config.toml
n_layer = 8
d_model = 128
n_head = 6
n_kv_head = 6
head_dim = 32
d_mlp = 640
vocab_size = 1024
activation = "gelu"
norm = "layernorm"
norm_place = "pre"
norm_eps = 1e-05
positions = "rope"
rope_base = 10000.0
rope_fraction = 0.25
qk_norm = false
attn_scale = 0.177
bias = "all"
tie_embeddings = false
parallel_block = true
init = "normal"
init_std_qkv = 0.0442
init_std_o = 0.0
init_std_up = 0.0442
init_std_down = 0.0
optimizer = "cautious_adamw"
lr = 0.0022
lr_mult_qkv = 0.4
lr_mult_up = 1.22
beta1 = 0.9
beta2 = 0.95
lr_head = 0.00353
warmup_steps = 276
schedule = "wsd"
decay_fraction = 0.581
decay_shape = "cos"
final_lr_fraction = 0.1
batch_tokens = 32768
seq_len = 512
doc_mask = true
train_tokens = 149900000
steps = 4575
dataset = "wikipedia_en"
Each number is 50 + 12 x the weight over its row's rms, rounded and kept within 0 to 99. Layers, rows and columns count from 0. The size before them is the row's rms in percent of the matrix's.

# layer 2 attention output (transposed), 192x128, rms 0.0597, rows 60-82, columns 0-63
058:66 58 54 83 48 44 52 46 54 47 59 43 65 54 23 37 12 80 47 41 48 51 39 21 45 63 52 46 55 55 41 29 72 62 48 50 57 46 53 50 47 42 26 26 33 49 55 69 46 75 30 32 49 63 40 54 38 32 55 48 75 44 46 68
059:39 62 55 36 50 36 68 47 57 44 31 48 34 40 51 46 43 52 49 49 77 62 33 27 56 64 55 63 42 46 44 51 30 46 43 46 50 69 34 43 68 46 62 40 60 47 82 48 57 53 61 56 71 39 47 50 47 53 55 45 57 63 61 35
077:52 34 44 37 52 66 63 53 43 59 60 61 72 51 68 46 41 62 60 50 22 49 53 54 61 36 38 49 52 54 68 34 59 64 71 43 47 57 52 46 30 58 52 41 69 46 55 42 41 76 54 51 30 38 59 57 65 56 27 50 35 62 67 64
074:62 26 77 49 67 65 36 55 48 46 45 68 64 31 63 41 40 37 50 51 22 50 54 58 69 45 41 46 46 47 74 45 46 65 43 56 37 67 42 58 43 25 38 67 52 42 57 50 33 74 44 32 48 38 39 56 63 33 37 67 69 44 44 63
090:43 52 65 42 74 55 65 47 73 70 33 62 57 39 55 60 38 44 43 48 48 47 40 50 42 52 55 67 39 32 77 49 63 57 41 47 56 72 51 45 47 72 43 43 34 38 69 44 47 64 41 39 55 47 42 48 40 50 47 47 58 31 56 42
097:28 54 49 58 82 31 36 52 42 56 39 54 67 41 42 59 38 38 55 43 44 53 31 37 40 60 68 42 65 21 36 66 48 56 45 69 40 42 56 48 59 68 41 39 34 46 60 54 39 32 32 42 55 52 51 57 41 53 47 56 51 40 47 58
079:64 50 55 48 51 48 60 44 41 35 52 42 57 61 50 40 58 34 72 41 59 60 66 46 77 50 37 45 61 51 53 71 26 37 36 65 62 32 48 38 55 33 61 67 44 49 43 63 29 64 63 56 65 50 22 27 43 67 43 54 64 39 30 52
091:37 60 40 41 62 66 75 47 49 45 40 60 53 63 49 58 62 49 31 51 36 53 47 19 31 46 44 49 53 28 44 44 52 38 85 43 74 33 61 41 48 44 49 54 44 54 58 34 67 71 45 55 53 50 36 40 49 40 75 46 54 62 49 50
098:55 44 66 39 50 53 49 51 45 44 76 65 41 48 68 60 58 45 53 31 49 54 53 63 47 58 50 53 46 76 47 81 52 65 57 44 34 40 60 45 33 58 56 40 39 49 51 49 64 49 52 45 81 37 50 44 50 51 44 67 33 59 37 45
079:47 63 39 52 29 40 64 36 35 26 33 22 75 30 43 44 37 40 59 46 67 56 60 37 33 57 45 75 35 42 47 57 40 42 36 40 64 45 53 33 50 52 71 56 39 45 30 39 47 62 48 60 69 54 46 66 45 50 66 61 65 34 54 46
102:38 54 43 58 63 51 60 63 86 41 63 18 62 53 51 53 35 36 50 62 60 55 52 63 32 50 39 56 53 31 66 54 41 35 33 56 52 56 51 49 46 55 57 39 41 50 46 61 40 56 51 49 60 38 42 53 49 57 26 50 70 42 48 52
097:42 55 40 51 56 40 56 60 66 45 47 31 53 72 46 54 67 34 40 39 42 51 64 66 51 45 51 42 54 45 40 54 52 34 33 58 70 57 58 47 43 42 57 44 50 59 58 18 58 68 50 39 64 54 29 48 50 59 55 51 64 55 43 68
082:54 45 52 52 69 62 64 52 39 42 66 30 60 52 39 47 38 46 33 50 35 67 59 30 54 47 42 54 56 27 50 61 48 59 51 53 58 55 52 50 59 46 61 53 43 40 49 52 65 45 24 53 65 66 48 46 54 44 63 22 58 55 23 41
097:32 46 46 44 47 36 59 62 53 52 51 35 66 52 41 54 61 43 60 61 67 55 72 45 53 46 51 43 63 33 60 42 53 30 31 39 58 70 55 59 58 57 67 41 60 52 50 51 43 31 55 57 53 53 50 22 51 34 77 39 56 63 34 34
096:52 46 39 44 43 19 31 62 24 33 67 44 46 59 50 52 59 56 57 48 28 57 37 49 52 71 39 38 58 52 44 53 45 57 52 54 48 30 62 44 35 25 52 57 47 52 59 35 63 48 48 36 49 53 57 59 65 56 63 55 50 53 46 59
087:60 21 60 57 42 61 39 46 44 41 50 54 60 44 56 77 59 57 66 62 42 43 38 59 60 52 28 35 57 60 39 32 51 47 59 51 52 60 41 51 43 45 55 55 74 37 66 56 65 46 67 58 34 52 50 53 37 23 50 49 45 67 34 64
095:65 34 52 58 61 59 43 59 69 32 83 34 41 40 52 49 58 47 56 65 42 53 52 47 64 54 37 61 63 48 46 56 37 48 37 65 17 49 45 61 41 54 34 62 43 52 19 76 48 37 54 65 80 22 39 66 55 48 52 61 62 55 50 44
084:67 43 42 54 59 49 64 48 23 18 40 65 38 45 47 44 49 46 44 38 43 59 28 72 46 55 66 45 47 64 48 48 44 75 56 59 60 48 60 41 31 57 56 63 59 50 54 45 45 36 47 43 62 61 60 61 37 62 51 59 35 47 36 46
094:36 71 45 39 52 39 71 65 24 25 31 46 64 48 44 59 38 46 56 47 28 33 59 37 45 56 37 61 52 30 43 59 35 43 61 54 55 68 59 47 53 29 63 44 41 47 46 28 55 58 40 49 70 49 23 38 61 59 58 58 50 48 43 41
100:53 49 60 39 60 69 44 54 72 65 42 59 37 37 52 48 52 47 41 43 56 39 27 59 34 48 70 35 50 53 34 55 44 69 52 59 45 54 52 52 36 66 34 42 33 67 58 34 44 83 61 32 49 49 36 59 44 67 44 70 51 35 54 52
093:61 38 44 57 42 36 68 49 45 44 57 47 51 54 42 34 64 54 47 59 59 55 43 51 58 43 60 39 63 27 55 55 34 24 55 63 72 46 39 43 44 56 54 56 62 57 37 57 41 44 37 63 51 53 53 43 49 35 77 29 82 48 49 40
086:43 51 37 52 46 48 43 62 26 25 31 50 63 56 55 52 33 53 57 42 31 52 45 47 39 63 37 63 34 43 34 70 67 60 38 53 55 48 55 39 39 32 44 77 55 29 50 46 37 36 49 33 38 38 63 55 58 55 45 38 42 58 38 52
090:70 39 56 48 29 47 50 57 79 66 37 23 66 46 39 59 57 53 68 47 81 64 45 62 52 29 62 48 60 42 44 38 42 43 47 57 33 32 40 55 53 61 35 55 51 44 51 57 43 55 51 35 56 42 56 41 72 63 63 41 46 41 48 47
# layer 2 attention value, 192x128, rms 0.0233, rows 61-82, columns 0-63
073:53 40 49 73 47 61 33 63 62 64 50 50 67 65 20 39 44 24 46 65 49 60 54 60 39 48 61 72 80 78 44 40 51 53 44 50 51 52 70 68 49 47 68 43 34 52 22 47 52 58 51 69 48 41 63 73 64 63 63 62 27 61 49 51
088:43 60 46 49 55 47 60 53 49 65 53 41 48 48 60 53 58 65 53 54 34 63 41 62 34 35 53 53 43 46 82 56 55 51 70 43 45 37 54 51 69 39 34 73 40 45 41 49 41 54 50 22 66 52 29 40 57 26 52 45 40 45 72 30
075:42 46 29 58 43 55 66 49 54 60 59 44 74 61 37 49 45 68 23 54 45 47 60 29 40 67 51 30 44 33 47 70 61 33 36 50 61 32 42 30 61 39 63 25 28 40 40 38 59 46 53 29 62 53 56 39 19 46 72 58 66 52 51 51
095:23 40 47 64 37 46 47 44 53 48 39 48 50 51 49 33 55 43 72 62 40 51 67 37 51 69 26 33 58 63 35 36 46 54 69 69 56 62 71 56 40 46 54 38 66 46 52 80 52 48 45 55 50 44 31 72 50 70 48 42 64 32 38 47
100:51 51 64 63 48 59 52 35 61 42 54 41 49 51 25 41 40 49 73 65 68 76 57 38 46 54 37 39 45 43 48 46 44 76 54 47 52 70 54 72 50 40 61 31 43 47 37 50 72 51 34 51 64 46 38 65 33 49 66 50 38 33 41 42
082:50 60 74 44 51 54 46 55 58 56 56 38 44 60 35 40 42 43 53 44 19 38 51 59 54 47 47 60 56 48 45 38 49 76 60 42 60 44 38 66 46 44 51 50 38 56 56 41 35 63 58 28 44 67 56 74 52 23 27 62 55 48 55 57
096:40 67 37 41 47 36 50 51 61 60 51 49 50 24 82 50 61 54 70 51 43 54 43 50 45 51 39 62 40 62 50 55 68 64 53 55 44 56 23 34 77 53 37 28 43 54 57 59 54 62 42 48 48 48 43 51 52 48 39 39 56 46 52 49
092:61 62 77 63 59 32 58 36 16 31 54 51 44 53 22 52 45 54 51 53 79 49 40 39 59 46 52 64 61 52 63 27 31 57 56 54 52 45 40 62 39 45 33 44 47 45 44 48 62 53 21 59 39 43 41 69 56 41 41 42 44 44 57 57
083:66 50 48 47 49 38 64 55 61 57 40 51 44 62 19 51 49 34 43 43 30 77 38 63 52 29 32 38 56 58 34 33 82 68 46 43 44 36 42 59 64 59 51 42 62 65 42 54 53 50 49 48 53 54 42 55 35 20 26 50 46 50 36 56
095:53 48 76 42 50 56 42 52 52 54 56 49 68 48 58 31 50 56 53 58 57 35 36 36 71 58 47 58 39 48 35 58 45 51 52 60 48 58 71 65 55 34 82 24 63 37 37 54 37 24 45 50 44 51 48 46 48 42 68 45 45 69 21 53
102:50 49 41 31 68 63 54 36 61 56 45 45 50 44 68 38 41 52 49 49 66 33 44 33 50 31 63 54 34 65 52 51 65 56 65 46 47 61 42 44 37 50 52 40 48 44 55 42 56 33 71 46 59 54 38 38 53 45 51 61 53 64 56 60
085:61 47 57 40 54 58 56 37 54 47 45 72 54 70 39 34 46 52 59 49 67 18 41 64 58 71 52 37 58 62 42 47 57 29 48 48 43 65 65 35 69 69 49 49 39 48 55 49 57 35 52 64 50 46 61 69 44 67 50 39 65 39 65 54
093:61 41 57 29 83 55 40 53 69 45 51 65 32 42 46 49 45 42 35 43 46 38 42 49 66 55 45 80 44 42 43 48 68 49 44 59 46 63 62 18 51 38 49 55 24 53 67 41 53 60 57 43 57 62 47 24 63 62 49 52 41 45 45 60
101:53 54 54 53 57 39 50 48 35 69 55 57 50 69 41 60 42 55 37 54 90 42 61 57 50 16 58 58 54 50 47 69 44 43 47 35 69 64 39 52 83 43 65 46 58 69 51 41 67 32 49 47 55 49 42 52 45 50 49 48 59 69 47 51
090:34 56 51 51 47 40 37 58 60 58 54 42 68 39 54 36 67 66 54 58 41 33 55 54 38 54 53 51 68 38 69 73 50 74 30 46 36 72 19 35 45 27 42 76 35 52 46 32 46 41 62 49 50 45 65 56 73 55 48 33 40 27 50 45
096:59 44 69 58 38 40 54 36 41 49 51 49 62 55 38 60 49 45 46 54 42 35 34 48 27 80 31 46 35 41 58 56 49 22 63 66 50 55 21 56 40 54 31 50 52 52 41 33 51 41 44 42 52 44 65 53 63 61 55 31 59 55 42 60
088:31 59 44 61 27 39 36 44 58 50 57 60 57 75 35 64 34 61 61 60 62 49 59 39 37 33 36 49 65 41 55 58 50 60 16 53 55 52 46 95 63 55 47 41 35 59 50 41 63 35 21 47 64 40 51 44 44 43 46 42 71 53 60 45
101:69 47 44 45 40 51 55 35 50 66 33 43 44 48 41 54 44 50 50 49 59 62 28 49 64 38 64 32 56 47 51 31 64 87 57 46 46 48 44 43 51 42 72 35 41 65 62 56 45 36 34 30 61 40 50 43 40 50 43 65 48 43 56 65
106:36 42 49 54 40 58 41 56 46 54 50 46 56 35 48 55 50 68 66 61 51 51 51 48 47 41 46 45 44 62 59 49 37 68 67 64 55 51 05 64 44 60 44 62 75 60 61 57 57 35 50 47 63 58 50 61 35 45 46 63 54 47 75 33
095:45 69 63 33 68 50 46 51 78 56 43 53 46 60 89 67 54 50 40 61 43 34 54 59 45 59 41 50 50 49 15 57 77 48 49 47 38 59 47 47 58 43 41 36 36 52 54 47 35 51 55 52 54 49 41 26 60 57 46 69 55 61 31 74
091:33 50 33 60 23 39 62 26 49 70 48 53 60 58 44 37 44 35 51 44 49 42 52 44 59 50 56 57 71 45 54 43 44 58 46 54 70 38 55 56 68 63 72 57 36 49 45 39 51 77 36 63 35 54 44 43 51 20 49 57 55 61 38 50
095:34 63 62 49 74 48 44 62 74 52 56 48 41 57 49 52 57 59 29 41 26 52 37 32 69 49 40 26 41 67 46 62 83 44 64 38 38 52 39 45 43 44 44 52 51 47 62 56 62 64 43 44 48 51 42 38 43 19 53 47 58 64 63 62
# layer 2 attention query, 192x128, rms 0.0455, rows 64-95, columns 0-63
078:69 66 40 43 61 31 49 48 53 52 83 59 70 34 65 40 49 52 56 21 44 53 68 62 44 16 40 71 56 49 59 70 59 58 61 25 40 46 55 50 33 55 76 44 49 47 57 50 71 38 52 66 48 63 43 48 53 54 46 68 50 68 57 58
139:64 57 55 61 59 38 48 37 54 65 65 67 62 35 72 49 53 46 45 58 35 53 49 80 37 46 44 43 50 43 40 38 60 41 44 46 42 63 70 31 63 45 44 58 44 57 37 41 41 43 53 54 65 39 39 29 42 33 27 62 40 64 37 61
096:52 23 56 42 46 64 58 51 55 32 58 52 33 54 47 64 34 55 72 45 46 67 47 42 37 48 64 51 59 42 56 59 47 50 53 49 39 55 55 64 32 53 42 49 65 34 42 61 39 63 34 47 47 53 66 67 59 66 48 45 57 52 50 32
204:51 31 66 36 43 61 62 62 55 40 45 44 36 64 36 55 33 53 63 50 70 49 41 35 46 62 64 58 47 49 74 71 43 35 41 29 65 52 35 64 30 64 52 45 59 33 57 63 33 60 47 41 31 57 73 65 53 56 48 38 65 44 44 42
091:56 47 60 55 46 24 53 53 44 60 73 72 34 50 58 57 56 31 69 58 60 52 44 72 28 55 45 29 54 59 52 47 53 16 39 51 53 52 62 48 61 64 49 64 54 49 54 30 41 37 47 67 43 39 52 44 63 40 47 60 32 71 49 40
140:59 28 64 39 40 58 57 62 56 38 45 50 31 68 34 59 26 55 67 48 61 43 47 31 41 52 61 53 52 50 67 63 41 44 49 37 55 38 47 69 47 53 53 40 58 29 48 55 39 55 51 57 35 51 69 66 69 55 50 36 56 56 53 36
216:52 36 64 32 44 58 62 61 54 35 42 40 37 60 32 60 38 57 69 48 65 51 40 34 42 53 63 50 56 44 69 69 40 43 49 37 61 39 41 63 38 62 54 42 61 29 49 63 46 57 39 47 37 60 66 63 54 58 55 35 57 42 49 35
065:34 70 61 54 48 53 45 63 63 39 34 41 51 63 35 35 62 57 42 58 73 32 48 32 47 54 57 60 77 51 53 46 24 44 36 55 57 41 38 72 46 48 46 42 47 46 56 41 54 46 42 47 43 62 52 50 44 41 50 44 67 29 39 47
078:60 31 60 60 82 57 65 39 51 54 59 61 43 38 46 38 39 59 56 58 49 24 46 52 48 47 64 85 52 71 68 44 64 57 41 49 63 28 45 59 35 37 52 38 29 44 76 42 53 40 64 50 38 44 68 51 39 41 55 60 49 47 32 46
080:43 58 41 69 43 45 49 47 64 53 49 51 50 52 67 52 57 67 61 60 79 67 53 31 55 42 41 36 53 70 43 35 50 66 57 72 25 53 57 50 30 52 48 69 49 56 61 45 58 37 36 61 38 53 37 63 52 42 49 52 61 61 41 64
083:48 39 52 60 36 51 35 51 55 62 44 65 63 42 53 46 43 56 45 42 36 16 68 48 47 47 53 45 81 39 59 58 53 55 53 40 76 29 62 69 42 51 28 23 40 53 24 54 53 39 47 52 38 56 69 53 46 48 45 49 65 62 64 51
084:64 71 55 56 58 53 45 49 50 36 57 48 56 45 42 41 48 39 38 64 44 50 48 59 64 43 63 51 29 39 43 52 50 27 62 40 68 36 24 62 43 54 56 47 30 51 31 51 61 65 56 44 46 47 41 54 57 72 56 51 53 48 50 59
079:44 58 43 52 61 41 40 51 62 46 59 57 42 39 60 44 41 39 52 37 66 35 37 56 37 66 56 68 47 59 53 58 58 65 64 28 63 68 41 58 39 54 38 38 58 58 66 51 32 65 54 55 23 57 59 65 37 48 57 65 40 49 42 55
088:34 66 58 28 92 41 55 49 54 62 55 57 54 44 59 46 55 51 35 59 41 63 39 35 45 46 64 61 69 57 55 54 61 59 34 59 30 80 26 48 21 57 58 26 51 45 50 63 61 54 46 46 69 52 40 43 63 70 44 47 45 50 56 54
075:54 47 54 53 33 34 56 37 39 40 62 39 61 43 62 44 53 43 62 45 57 88 55 58 51 68 48 53 30 52 40 54 72 41 63 54 62 37 41 45 29 52 40 70 57 53 63 59 44 63 57 43 45 61 45 36 49 59 29 34 42 43 40 23
091:53 56 45 54 48 39 43 41 42 72 47 49 56 48 41 51 52 73 46 51 40 52 51 72 44 59 61 06 76 53 53 45 63 68 71 46 52 63 77 48 68 56 48 87 47 42 48 47 57 55 45 23 41 47 74 47 54 51 39 47 41 52 54 37
096:41 27 47 66 46 57 49 48 41 62 36 57 46 75 53 43 45 46 57 41 49 34 66 29 56 72 34 75 67 40 44 54 58 71 52 48 50 69 53 55 51 44 38 63 55 65 60 48 30 34 39 34 53 61 52 48 37 52 48 45 83 23 57 78
084:50 44 64 50 56 35 58 57 71 46 47 61 34 50 48 51 48 35 53 49 70 62 48 43 35 60 52 45 46 67 59 36 32 55 58 54 21 72 46 46 59 53 50 74 41 59 69 38 68 48 39 57 41 41 51 48 59 73 60 60 50 44 50 57
082:31 39 53 55 69 69 49 47 69 40 59 78 52 45 59 55 40 28 73 53 51 54 61 30 41 49 61 61 63 53 39 29 56 67 40 71 31 70 50 61 33 46 36 35 52 47 51 47 81 48 45 59 71 49 53 53 70 56 56 42 47 41 51 30
080:44 56 43 56 23 28 50 42 43 61 67 55 59 46 57 66 56 43 62 27 73 84 50 44 23 58 53 52 37 76 54 55 56 44 47 57 46 42 44 32 26 46 35 69 47 55 55 54 40 43 49 76 46 40 34 45 82 74 34 56 52 48 55 33
074:32 58 56 41 43 66 52 40 77 57 47 30 67 38 59 54 38 61 58 58 42 74 43 49 65 37 41 53 57 71 42 34 44 50 57 58 34 70 61 64 36 61 64 51 52 49 45 62 62 38 25 59 23 31 69 54 53 44 61 45 45 45 62 47
073:52 53 40 57 85 62 44 68 68 48 56 51 46 53 33 56 42 48 55 35 60 17 49 25 57 64 61 78 47 60 52 77 58 54 51 22 49 24 53 52 49 42 48 58 43 54 54 37 42 42 70 57 50 48 45 51 38 36 58 42 49 54 40 54
083:31 47 59 68 42 58 46 44 55 42 56 34 44 49 47 34 69 38 66 71 55 80 68 71 30 41 35 51 55 52 50 57 41 56 51 67 49 71 45 43 61 55 45 75 50 50 59 42 49 61 57 15 60 32 76 28 62 52 73 67 45 58 53 54
081:34 44 61 42 68 60 62 29 67 49 45 49 56 43 35 54 43 59 52 65 57 47 47 63 73 43 59 50 95 71 53 45 52 75 57 57 47 49 54 52 43 69 42 63 46 65 64 49 62 31 33 40 47 43 52 46 44 48 49 56 54 54 61 65
068:44 73 54 36 84 52 36 49 67 49 77 59 56 57 46 30 63 56 38 30 70 18 47 37 45 69 70 55 68 70 57 62 42 58 41 39 56 50 31 50 45 60 42 31 53 52 68 36 46 53 66 61 63 68 55 60 48 55 53 70 46 44 64 52
065:67 59 49 48 29 32 50 29 36 40 51 54 45 57 63 53 44 65 55 40 51 65 60 53 40 43 45 43 51 45 47 37 65 45 63 65 44 62 56 42 36 56 43 52 53 58 40 67 57 48 36 52 43 51 59 42 78 32 36 37 58 36 52 43
078:33 45 59 40 49 58 56 41 56 55 62 56 63 45 44 35 53 43 50 49 63 40 49 34 57 41 51 78 74 71 52 63 42 55 38 31 44 45 20 57 37 68 39 45 38 34 65 56 56 57 61 65 43 64 83 48 52 51 58 58 52 77 64 52
072:43 45 54 52 54 23 48 41 57 62 58 64 40 53 57 45 43 37 44 50 50 48 48 68 29 43 58 42 50 65 68 46 59 51 36 33 53 77 41 42 47 41 41 59 31 48 63 48 34 67 60 60 36 46 58 45 48 37 52 58 63 66 58 54
082:67 30 42 46 50 65 44 59 65 32 47 46 50 45 48 66 46 52 29 48 46 50 42 38 62 39 35 46 17 72 37 65 57 50 69 44 29 48 68 59 46 55 48 45 52 51 25 44 52 36 60 64 26 48 54 56 43 42 69 46 49 62 40 57
083:32 67 52 38 46 49 52 54 71 72 42 71 47 74 33 57 54 70 35 61 23 42 58 49 54 87 73 33 41 45 43 58 67 50 38 32 44 58 68 33 70 55 41 53 55 49 58 40 43 38 52 46 47 33 46 46 48 25 37 41 46 41 46 51
081:54 32 44 36 67 58 55 60 56 54 55 56 65 38 65 59 32 51 43 47 54 40 50 49 65 33 58 75 46 58 47 55 55 75 71 48 42 41 39 72 26 59 36 40 31 55 69 40 59 49 42 56 32 61 53 58 18 73 66 62 59 35 56 68
073:55 70 36 38 17 40 45 35 57 42 50 51 48 53 63 58 49 50 48 44 27 91 36 65 42 58 60 38 31 50 59 37 55 38 47 70 30 72 55 41 43 49 50 60 54 56 48 50 50 69 34 66 55 58 43 51 67 65 37 52 44 42 49 45
# layer 2 attention key, 192x128, rms 0.041, rows 64-95, columns 0-63
103:47 49 58 48 43 57 56 43 48 43 36 43 41 75 50 55 53 55 54 55 62 56 41 49 51 66 84 33 46 27 42 45 55 34 22 39 63 41 34 55 57 42 45 55 55 42 40 52 24 70 43 53 52 38 52 45 44 50 50 39 57 46 54 39
053:41 60 42 76 48 48 37 40 36 30 63 68 64 53 60 28 51 36 53 26 56 46 56 41 46 50 48 52 61 57 34 53 48 52 50 60 37 46 38 55 39 63 47 53 41 49 46 31 53 30 43 72 69 45 51 52 55 53 51 50 49 45 67 64
127:57 29 63 32 40 64 67 48 61 50 33 31 49 50 51 70 24 69 58 66 49 55 38 41 62 54 48 55 38 38 65 59 54 46 56 32 63 57 41 51 46 53 61 49 43 41 61 71 38 66 51 36 28 62 59 52 42 57 38 44 70 50 31 55
041:60 43 53 37 65 70 41 33 48 59 52 43 58 43 62 65 27 67 31 47 58 31 66 63 51 44 34 46 74 36 43 57 61 49 67 32 51 41 55 58 47 39 61 44 44 73 50 48 52 32 44 58 42 41 48 50 29 28 42 58 36 50 46 59
088:51 61 58 57 47 31 52 84 52 62 51 51 51 56 53 29 46 34 40 40 45 61 42 66 26 36 46 47 54 56 56 60 55 36 72 27 30 47 75 47 33 41 42 38 51 51 42 64 50 54 59 52 78 50 34 64 79 46 48 56 51 39 41 46
130:51 32 61 26 41 66 68 43 59 53 36 36 43 55 47 66 26 75 56 60 44 59 42 36 55 57 55 59 55 38 59 53 57 55 54 48 63 48 38 53 53 61 54 49 45 44 53 60 45 59 34 35 30 70 65 56 40 53 43 36 81 43 40 57
045:57 49 39 32 46 47 65 55 64 66 28 23 51 53 56 49 33 73 40 67 20 54 40 23 62 62 30 56 51 53 66 56 47 67 56 53 59 51 48 64 59 52 67 46 45 58 42 59 47 64 55 41 29 57 59 29 35 46 55 54 55 51 33 68
177:47 64 37 73 73 31 41 40 45 54 64 66 58 46 56 35 71 36 48 48 50 49 59 61 43 46 44 40 55 54 41 44 54 44 45 63 41 43 56 40 53 45 44 51 48 72 45 26 56 42 56 52 71 28 48 37 45 38 53 65 28 55 61 46
097:72 56 32 45 46 42 42 51 64 31 48 67 60 37 35 70 69 52 38 28 49 65 32 50 46 24 52 45 56 31 34 40 70 41 46 30 49 52 46 28 40 63 60 60 34 65 52 70 56 70 37 73 37 76 47 67 66 52 28 40 45 46 67 58
090:43 58 60 44 48 36 65 43 53 68 54 63 70 57 52 46 76 37 52 61 59 37 40 67 43 59 80 48 67 59 46 65 49 31 41 47 49 47 55 45 59 39 40 41 61 67 48 59 59 65 83 53 41 64 73 43 61 46 63 43 49 74 38 34
101:61 46 37 45 72 53 62 64 47 44 50 55 51 66 54 33 44 59 37 23 36 56 50 40 44 43 58 33 46 69 33 48 56 53 85 47 63 45 46 35 39 45 68 49 63 52 45 68 48 53 46 44 21 43 60 55 66 38 46 57 38 30 45 44
099:49 77 50 61 35 55 41 41 62 57 48 51 46 49 51 43 31 47 49 38 46 32 63 45 63 28 59 34 38 66 50 55 36 71 39 48 62 59 77 34 43 43 31 66 40 57 51 43 34 56 53 56 45 47 55 52 53 57 28 47 31 40 59 55
096:59 59 47 41 63 51 43 43 41 80 66 44 39 49 46 57 46 65 53 50 28 38 56 47 40 31 41 63 64 42 50 54 73 55 62 45 55 32 52 67 69 54 57 45 60 50 55 44 60 75 51 45 56 59 47 59 36 46 37 36 51 59 62 79
104:25 36 36 67 33 54 41 56 33 51 47 48 51 41 59 42 37 52 58 48 40 48 61 62 49 79 30 50 67 36 43 79 49 52 32 53 50 46 53 50 33 48 37 55 20 47 40 53 31 61 39 71 69 44 41 32 46 42 67 58 62 66 66 50
087:55 66 71 77 37 55 39 54 38 38 34 62 57 26 55 62 49 49 66 32 54 33 32 46 57 47 13 36 60 44 61 67 31 70 61 45 69 54 45 52 48 67 45 50 46 71 36 59 47 27 45 59 45 58 34 63 68 49 49 57 52 49 61 61
100:67 61 42 25 52 52 54 47 38 52 48 55 59 61 29 26 37 35 64 45 60 49 66 32 43 44 33 67 55 63 46 69 57 47 47 44 44 86 51 39 54 47 63 30 36 38 64 41 67 52 50 44 58 49 54 73 47 57 53 63 66 35 43 45
109:52 26 59 33 63 60 67 48 64 26 42 47 50 39 75 66 44 26 52 54 67 54 57 54 32 42 70 63 40 51 52 39 63 41 56 40 46 67 61 62 64 50 52 49 49 54 37 52 60 47 61 47 30 41 61 55 60 41 46 42 60 70 58 36
101:47 44 64 43 69 36 48 30 69 64 50 42 62 64 49 60 62 48 48 72 57 34 55 70 53 52 71 68 60 32 54 50 47 24 27 35 67 38 58 61 51 25 38 46 33 58 56 37 56 58 70 48 67 57 44 63 49 47 53 37 65 69 63 38
093:30 38 68 61 56 21 47 49 48 55 38 32 72 54 64 53 63 57 41 61 43 54 50 70 65 57 36 44 38 39 45 59 49 39 50 43 54 38 39 36 52 46 54 45 44 53 54 49 30 59 63 55 34 63 66 39 67 40 68 56 68 77 59 39
103:47 38 65 77 53 50 41 82 48 40 50 74 62 38 68 50 41 56 46 46 37 40 41 50 61 37 29 58 72 38 61 66 32 51 36 59 65 35 39 55 40 52 58 40 47 63 52 57 49 51 37 56 63 46 38 50 62 45 47 43 63 50 36 36
091:41 56 28 43 54 55 50 63 36 36 53 54 55 73 50 47 50 65 57 64 43 31 42 56 40 43 51 32 65 53 47 68 35 60 59 49 61 58 65 35 46 39 45 29 42 62 46 59 33 59 55 44 52 57 32 25 38 55 43 59 29 43 69 84
093:55 45 43 43 58 43 56 49 62 74 45 47 51 29 51 63 72 31 61 57 34 55 54 58 31 40 73 38 52 44 50 37 45 52 51 38 52 65 56 51 68 39 48 70 52 71 39 53 52 53 29 57 28 60 64 29 65 40 48 49 50 68 26 72
098:66 79 69 53 44 36 45 32 46 43 41 52 70 62 44 60 46 61 28 50 61 51 43 64 69 23 57 61 49 68 54 59 39 24 24 50 68 60 56 40 49 46 58 40 31 45 51 40 53 38 81 46 51 38 38 39 46 31 46 72 29 51 57 62
102:59 55 37 54 57 45 68 50 76 38 52 78 59 70 44 49 36 35 58 41 45 58 49 44 43 44 55 47 53 56 37 61 61 35 61 36 47 66 65 39 60 34 54 53 32 34 42 64 62 51 58 62 24 64 38 32 56 52 50 58 56 41 61 49
081:55 69 46 55 48 32 53 58 59 70 52 50 43 54 61 43 47 55 54 58 37 40 65 68 53 37 63 41 60 37 36 62 54 51 55 30 68 29 39 58 61 55 48 51 35 57 39 44 63 63 47 45 46 39 58 24 49 44 59 51 67 74 30 62
084:32 44 53 41 66 56 51 56 31 49 56 51 50 53 44 24 45 28 51 55 67 37 51 38 70 57 43 71 60 57 57 50 43 71 55 40 44 43 38 38 41 52 46 74 48 64 45 67 65 25 45 43 47 36 59 67 65 65 54 50 64 46 59 53
089:43 49 47 72 67 43 40 65 51 31 59 60 48 41 43 50 34 70 50 45 47 55 41 39 41 37 43 37 59 34 45 67 60 43 64 34 59 21 52 41 54 55 52 54 48 56 32 51 39 50 57 47 40 57 40 30 45 36 37 76 34 48 44 71
091:63 50 40 50 46 51 30 44 38 66 61 80 50 53 20 61 21 32 41 39 54 43 44 49 54 35 24 77 58 52 62 61 62 57 53 52 50 41 41 32 48 55 72 51 46 37 47 52 64 59 49 64 55 34 31 69 65 57 25 45 37 45 55 44
092:39 46 52 39 58 66 42 42 48 65 57 47 57 55 51 30 56 63 52 57 30 31 62 40 42 42 66 42 60 52 40 34 55 40 81 44 45 43 72 56 63 29 46 47 62 54 66 54 55 54 49 35 54 72 69 32 53 58 54 65 38 56 45 66
093:64 39 60 46 13 55 68 51 27 56 37 59 56 61 51 38 36 37 72 40 73 38 76 54 36 36 41 64 61 55 42 50 39 57 50 62 46 64 50 81 42 38 60 44 47 61 62 51 38 42 27 45 50 48 52 30 62 54 33 55 64 67 54 32
097:54 47 37 38 74 50 50 78 77 40 51 55 31 52 43 45 59 50 57 41 52 38 47 64 34 57 49 45 42 50 28 47 65 50 68 30 48 46 72 54 52 63 53 71 45 50 46 66 30 72 53 56 45 71 29 35 61 43 42 34 40 56 54 66
085:34 58 54 35 52 58 48 73 45 70 60 44 46 58 52 49 40 40 59 56 55 29 31 56 53 41 38 46 49 60 57 58 44 70 25 44 49 47 37 62 48 50 53 38 43 36 57 38 33 42 41 38 78 35 36 51 33 73 49 33 60 64 59 49